Weights of a small transformer language model.
Architecture: learned positions, biases, tied embeddings.
Training: a variant of SOAP for these matrices, 109M tokens.
Each number is 128 + 32 x the weight over its row's rms, rounded and kept within 0 to 255. Layers, rows and columns count from 0. Numbers have three digits each. The size before them is the row's rms in percent of the matrix's.

# layer 4 MLP down (transposed), 640x160, rms 0.196, rows 133-173, columns 80-159
104:137125170136160135107141146140182149205168129095136147161131129082137110102155104162067149146157140133128116150162115100104135111098115104078155183137133100159107056153197188107081160149141140128127176133154102164122140124195136150129134144
094:119146116161117102108091122181136112122069090115111142145106120145107098118188120133129086076149102131101116151086131126162160151120092092140121119101121138118095118161123178173102178129051146100110170104170156098102142096000125125187092069
096:155122095114127134109132071125114126129098159116118145113128093161091112128154157096131141120165132159098132061177126178110095143085157147167154174090089096142095177136191094112192136125141152128084094069127143116109142175088143050106127108
092:124129150101125078130159143170122168157132130132169149124148155136203096121084172095140139194184150142170138196090074172164088131131116079174111172140123167187142059140093123087155219099184158126130114091183153046090160093130126138106106148
094:138146107105076146164128131128182092096159120069140201075126127147140120163140129095157169110113175150102139129147141143132135083110131163112117100233065114120098108055133140121099139142095154122102098097187111112138084119136089193125127166
107:122113126154141143100165152085108093096096157180149084169107140156123152162127105134107094062132155124148187089165102174154130140128133114201148137120051084122087178086131111106102179107174100092135117164096140128117124149067144161123118106
108:129112095148122063185145122127141094178158109151151164109164177191168127124148173066133149180121124137118147068132141066133127158117171119141154068182136165112067199138150135184096106107033124080131130105142146127132133134157143087166103122
110:185140100119141185146087116141110103218117172157137065143131142143133134109145158137178177127117104175163158123148184127121053111116080121122089175149074109103134108122137061136134054130122119137121099089142170064126158140160148144149130117
090:083173195110094156149107082158146173095141087102100144111098098084088129152114120076099097131146174110174116101128133097158093131124140117092103120068145178082145098139142151066113147136107133175126121035170074122102069111088167083125178089
087:081141125150128086143138110132123117129108086119102164129123171108131144133092104141072158126201094145136120097082141109132124116130133101156137182078107132138133125112191172164134174169152154089157146157114124100160069169134216091138157165
096:105115088124157108161093177130101173101144143119099138141122220171210134169122140139111096139113121123101110087129103148184141164108101147107154091135179152087108131116057119097140212140141145113091109117114074144082135114172146081051162061
114:145127129161192096111131152148118185149076114010031128150134143104199158102151171182158127067151147125132132103104137148139139160138159155095120117158090087154119106130126080197102126175151144100092132101139133126202159183163114134116178171
114:112105098128137147123117177124125099112138120095091116202127146126193051134090160096172166124199102142073169152068106126166132109121114186137090078156146129106151064159176198119126109090140090116097109112143182165120079137111059149119193111
104:162121089146160076176142090120188093106085124190111154157140172073114144101111096137121109174148117152123075115108131172086104125200122116168181155198116079169153120142121095101110109123132086146165133107086100119174093150125193113098105062
098:127132134112182124161161163136102153122136093102173116142135127098096165176164135084113167107133174205169167086154138147145121150147110182189141079133149127103124109130123043149143102119152121108081097117173154129144139082143149147122095049
092:125136119146115074130075115151173077142128118059124092167195137189128104154126161084100119191114153101092108160142079105063125082089137190079145187080163096159116106084139119108114093143117157130125203115088090111084173136133134127172119154
114:138071164085158182081149200113113144124075160185160118128131140108117126105206119168123070144176150216078122126148117129102080141148145122118102106134132132113079152157105109129162082098109149147089137115123165101161112125171073089144108067
104:105164057115173105102137187136144077122097126099106051125121137194117134148060135091099116139185099123163145164160091130082177129128135154173173185163117175149147188109105172116148146117129129125103110207147086122148121137108126103099123141
103:129176144139088156148111064087117112097148160119114105126092154099154163103114115149132102183116157121157186128125129159121144127145144174166119178149139115101131159145167123142147113114162172151119123154166158096151128109127058114120128201
092:137152119084119089132131120166147106131152085061120116122105130107172107109143194111135133088097143140090111163120149172165123111114141128149114126155154175162149141152159129119130080078161097094169119124117147133090220093093163111131072157
092:179105121146138106191131196074101076116077171173122154165116113149116146161129137146094047124172089164133147165094153175101164151159134151119155156131137132077120192095134087164110136152120141142119123150137092161095125087146125102115133072
100:170163116106111087125080193124110115122120081087122103088143142041099170191105139161121157157155118121148090178084167096125153156128148118110110105135157173135141125094146110113168136105133168087143081089127139133149180159127176155149109134
094:114121195112130142151148127118161173162128154138173139114196057155134144123094106131119131148124096167142124166111113113078101175114168161162157141125083119126084144118077156179113183149083092167090118071128120097081081110125067102102122153
097:129124091097102116188100099166137092086133126144084186179110104113121110136148145079198149097188128140127118125143134105142122052132116089077150148147180127129116070138095098113141050167134170084078172167133143113168214072098167101129151086
099:158131042106152133076095149118132163151113174175152169136126134096179182106126184065106089069121094154138091156112117143072124132143126106088164172109118175104143046139143100162201098140142169102118165043130181130094113108098125088150112110
092:113083129138078120095096177093187107149178136128186155158158143116088138058115156121132138139167138153118095147156109164099144112169152073152198113197177120171123161071049136106102148143223166107178114114181166085141118115097136150116094136
104:147068142109170065162063201154068154132087150152159186101113132109135170158158104123125144141139114122086156087127146178103089156122087104123153108097111124158107086146092104126095143166140111139062123150181060130125115103151138174108121080
095:099142117091165142112086133127124148107082085168140100090052132135157127100118173091153176106134158122134068201132148167054149108075115130110164080168093099157142131131125072070143131119130148126112171128139082071142159185136192102154154095
079:135152112143111190132184196191139125141150178170070132117083136151143134095114115104145093140166210149077191111156126120070102107111160166141113088094111133111129106127088131115144105102135108116081090179149112123101126127126177108154152094
123:108160185084148158144127116125141121152145081111117183080126119144098135167117073133145137138119117176118177134120152139151149112067105118109157108143143108071089100149132104095134143127168136152078071142156151095125108208177151118098157120
101:071132140114145163098122139149136148101189140119083144135118108137093107124137135132123114063080165142195135159142143129172129125110095100152100128117106160103181138088083129062108072151054121144138076124157152140104103139164165125102083137
103:102160173116206076115118088108113112120136137137088138057176125092168150092135141147169177142171155137104124130124115227115119147069126201124123103182079133167119171167184149136096116093113162141123080124164100174169136145140154081153079130
094:126098132179183112107135129145132157156139174110137135139169118138077144201163169120153125143177124164150138168169139156128130093107095121153137122158128103106174052130086126126124143119120151103248168126161123090105066174151141111061132102
084:153093091153114137177144090168173103132124087126169137119111149110112141112081155092172124123158136149045156135161137173124122130127101116113145106128144146153164164103134165129070110152160144105111128138136139079120109087124071127166141159
103:114096056127129126099085114134109109183094129135112127147137124147143093148113134146133124160082113138118159118118113153154126141101145082106159154139175139070099127122138102115107080155169167150158096130129094094211195176081094111071132128
091:112163151119140107133146124109137136139069094151131090115070124117161142142161053101127119100089121161160163117134061141152133136143142098164144150036181202131128153103160167135119120157166120095115138174085097122159124079104132088127106035
106:209101147191152087128126119160110103125135179131163129176175188109111203123112129148135108076108131160099104083128118082138169087202141149126092065156112166169131126096118098168068165153070062200089150123066161110117109103198140134095148160
099:175127147077135129200098147112163112141100148122120145095122091112114216133141134136134105097155100155129106193149141115137150165110183079098160096146109145162105145137132115131113140182157184150124149139096146139125112124105068115130169149
096:150125148123093197150114108152181148105155139049176140095156148092123114143185122142110103139146120125083112186136112123187086155088078112165111107104134122146164130147103155069119140135134191161145074191123157131121110094129136163160135131
104:125127195102097160141181154084105102112135110151182156114105078139121134131075190186075049106167122123151140079152165119161118198084114170148084067138149123115132118157102137116104155155176153200108111149084087029149115138116102128140083094
110:128124176116107137157060128102138109145155133166082069143110143145141132071166158139111185116157130147113135105186160121164182171148157159068136069158128177074057168112155090168117174105113132098173134163144113119134122153141156093158117112
# layer 4 MLP up, 640x160, rms 0.225, rows 134-173, columns 80-159
093:100088133116188110135113117127067121074091148126127144124069163172196115194129107089124101161107127126083152120093104121053164155115108104173139115178154117178207087124144099112144124091102121146154167121104170196176109113163144029077154148
095:165152141160133168149099160192116072118137146107118165123151144080104169126104140133161189108034126140130126087126062127073128156183114129126153087103129101081126136165112152157128140124134162157111143137224115172096069120138125123070124212
093:127097099134096122138089132128125136135112145213113120092105098154124087102179085129133145147156120103136142094138095074159138139093108134049095087073093185171173193110171147111071125114107094096117155116137111150133165095151096064155135122
092:099130105126130146178043199113102101120212142128090108139140153082136123087112120077136129193102128184103051168153142069095083086134118142124118104168111114163125143107174161183135076149149133164155107110160133164137104154119148187150108173
108:119129134160124153125136159160132133122138144127120208132177123172159190168075105126148144157130037175083104148150158158195174177101084126150118106144082086101166139127113161098062127118120115093136113116125200125104155176092127124103139120
108:110099129144152108144138069149138158120197101168143155138192182122182106188153126192094154180133123160068179119064152144128139145145123151150118125182169102086113125169093154155100109083126148059128159125097130154067137124116132109131127130
107:116070124132110113138093154079135144077154099121112137084074108075088151141152121139182076141098065150127120137100155132139112141112143087145138183138155076123135134154108160069165113171147160161153131110122154125091157104151175155118178146
087:161164089162150112132138178056117143097098179178133066139143167140145126111076135088140125109106121073072173183115121099134159124062070141120135158104123108151113161082107157148118125119166114104128107137064129176146155101094126209113105130
096:120101107125134128153176146170081120074141158156101096100137139090163178115121105105094133163118103113177091099118113147136102128157195115057149078127089055095100158078144136114138151075127139073166070156096136155169138126109133151183120146
095:122119132129153151116110073131139129096128132104126071105139112094152147171087107140116098155185088062110136109175198082130121092174076134106108154134131105164141140137066072184081114128132103148129126141146095154078154165160146142155072153
105:144151107145145138121070186173074099123120131179104114163110061141081142152155089155124111126109134089113136146112108096131145190137209143115140080140099053142102119122159159108139105084089122127140119139180156115130140115115155094134097115
106:074091075120119050133181079098127158119150132108084123128149162151126113121136087139102140140133156131119117100072146127136128147134175112123099125081174092126121153080125131132129183126191136148151142167151145141101135136174170183110180171
103:172127105147129189105142124101139124126148203062110128120164152137184113107138131128090165100137123106111136111113143156099100093092138142065128180127192114113061112209173182150176133125143130117163139175112104125148189120073154102140072144
104:124136120152075171146133155108127086125154159080062114077171150164094070140141157136114183154114151159074127107118136125123173130137196183129097141123129118104159102056099072129131128095122133117110120106143113160182077102165127150018097171
084:116098107134160141178103161153071125137115163193147177157089143148160098196150098165108077087133096112115152132124147143136108188109108114128147132150121144117186127145135149149131062162154155136168133132164121151181199139089140132169100159
105:180137157112174143139180137124094098148075174123179106127134070120127168137154101133166169086142099109084106146130071078126136077121175053164168124104072169136105143146094132164190160146068129118167184159131080137068124054088169145164094166
101:074146179093119121229123126189091117100057077100081152126125147176112150121121118071138100107040105144092144187173135132128163069122231141135151121145121107114142081078134108075168131138147114126097143105120115091126113127171120137146080171
096:135102112085117106156090178109126169113166106088116134196167094145150188089150095189128100170149101156127114135141100143134120143158093091144099135094098186098120085087177056140120155126108114107099132054114169160148198128172091174140125184
094:087151060125089077171115158127143099045159153126070151144157155139096116092113101102110145159173155095114210107139125139112112150147151145176077142140105143129072083115091139109188148053125137143143155117142099119149165141140143118073131125
095:119137113168118182176108153127139061110125194131113099147156151113119122091041128122097131120118136110102167139155102130108095119102124078121160138092157139141116163135069180073146158156196149162132088074154134118175104106165173068129124192
091:152127166141152129091124142142120132161143145154151157109161128132108106167023132130105120137154138113144178103105144183064104117152128081132062106174230150148080109136133128100132056117081137098111085143161162154116102178099120152094106187
087:116086128157146124107143114063117089171150174185082116151153119114097122116154104125120116122087121133121155115168134164108107128135094153143148132140106213191114163106070171162132089154085122081146127073127147158130129160139127128093101124
098:050155111140142142108099128141152174092147160106206101091095175126096124118112064157110113130103123101109178093069148153122127211060128139123137129074107110120183139102116057161130095162125090097182059161165115162152070144114159153103192145
095:109111113145103167089148126086095156037122092153119186131079182154166143120129094193129152181121108154126135150163158104110121173086158095144094059100110124129104120121162170164064111153128071135111144159155093088122116127125128154161157180
096:123117127147179151070113104105127056164088182151113137145113082124124193193126068111135110118125164170090124119205108123180107073150162133190132128128131122161199124167123141160162116119113159174126112103228065156127117155113159071118120135
093:098172178157190159142128146127150144123162188126141166162128117130124129125198165121166151115138074151079141106140114093144156163131133045092176150124098072105146124133206097174151187080150135123133148223097187160147156127136141141157131075
098:199130085132132147145111180181083119135161190164153096147156122100126091098071167113113118113094106117094175126071092145201131144073133135097122110160143102226168127091136106123094130114132123103140076156153104151108096107134142135176109161
083:142146123135171127118182145156152121117135108141023133108150139118129139128086051137117156114095109115105162157122143149096138095163134198144100097115158119126127130167137078154137110173182128099094153128133129165154090108193122087108095090
111:085099173217149108130139076112143102119151149208058139123143091141142204109142102177152121187142170150156103138143114083158073121145121095108085160156090065099156148150125112147098074114146114149134112116142159138101141112135148163091140121
096:197137114122098108074176150143141145088129154113110135100148116159130101122130145121146124116140094064051139156102116077104115137068122116121105137124145064137130164060089063164132103146123159093132104134118148085126121139134114149140171162
102:118139108170132154104187117098190083139076170109160145178132172174117131097152094124128161146113107160053176151184180137138115105164156118138144178116126087111081087118090143185130143141156095125116136194131157090110189100114149069152198138
093:109127085143134141134187091198041151083132122078098136104219136129112090203119114115089155146143117074127163116136076135138108139052127116123163103175151064119145130061101154112154144090105143104158118108115101159114118144168150079102126191
084:131129184102133134072147137075052141168125152164127151155111143132186142111147152152115136112087125159137057062117092132146194122189069122114147131122154120134117146128103156180151132140115157124154127111136113189140109145158162072118096099
102:129125120133108143118156138116106099086148171111097139117101113141126147165119153171103082125126107141080161124130084138126160129130120056103162094130153067125096162111161102171131102144101145132132150175115161110150154065187170073134123186
104:134091127117148122154154156151133158114156142117201119096136144123130131161134167026174134112125137109091157096148117103137113185106135153173137160137112133067174119078087096111110100140112125173065126169134138127150119182161082112123150108
107:095129165150130093156118129153149184087154136157112159150079120080154112150110078146180073137138121123144147130112139093193070150156118054052145141115160184088215140125111126221111112143128119162152117249126078184127185100174073136102140163
100:174112118114106218099157150076163066077137048162172114157156147161087120126102096130156149122065154153122085136159074149136129100157166081123124119122171096161139130173137113147156065105079109131096130142175151150152177082132092123075143120
093:148187123132116172138173146137111118153149141114122114139154095183157137149108129196086091114134215123160134090127127085092155153117141126140157129105158113084139171077092140106157175169079120153111136150126122103107115105180101070153125123
104:150152073126072149151150116120125096096108083096084127090115161129127087131088183122134112102066141151177080090167140089154148139116123120163137098106143136141080108123152111140141082072161156158123137131097171054181140153145118113109099186
101:091103116100135068080139165146148066130165084083165115144124163078163165162170114203174089102104115152162114117111063081170089125069124106127111120185162160083111112121085143133103141063119153153115186125126038143170105182165155152156115067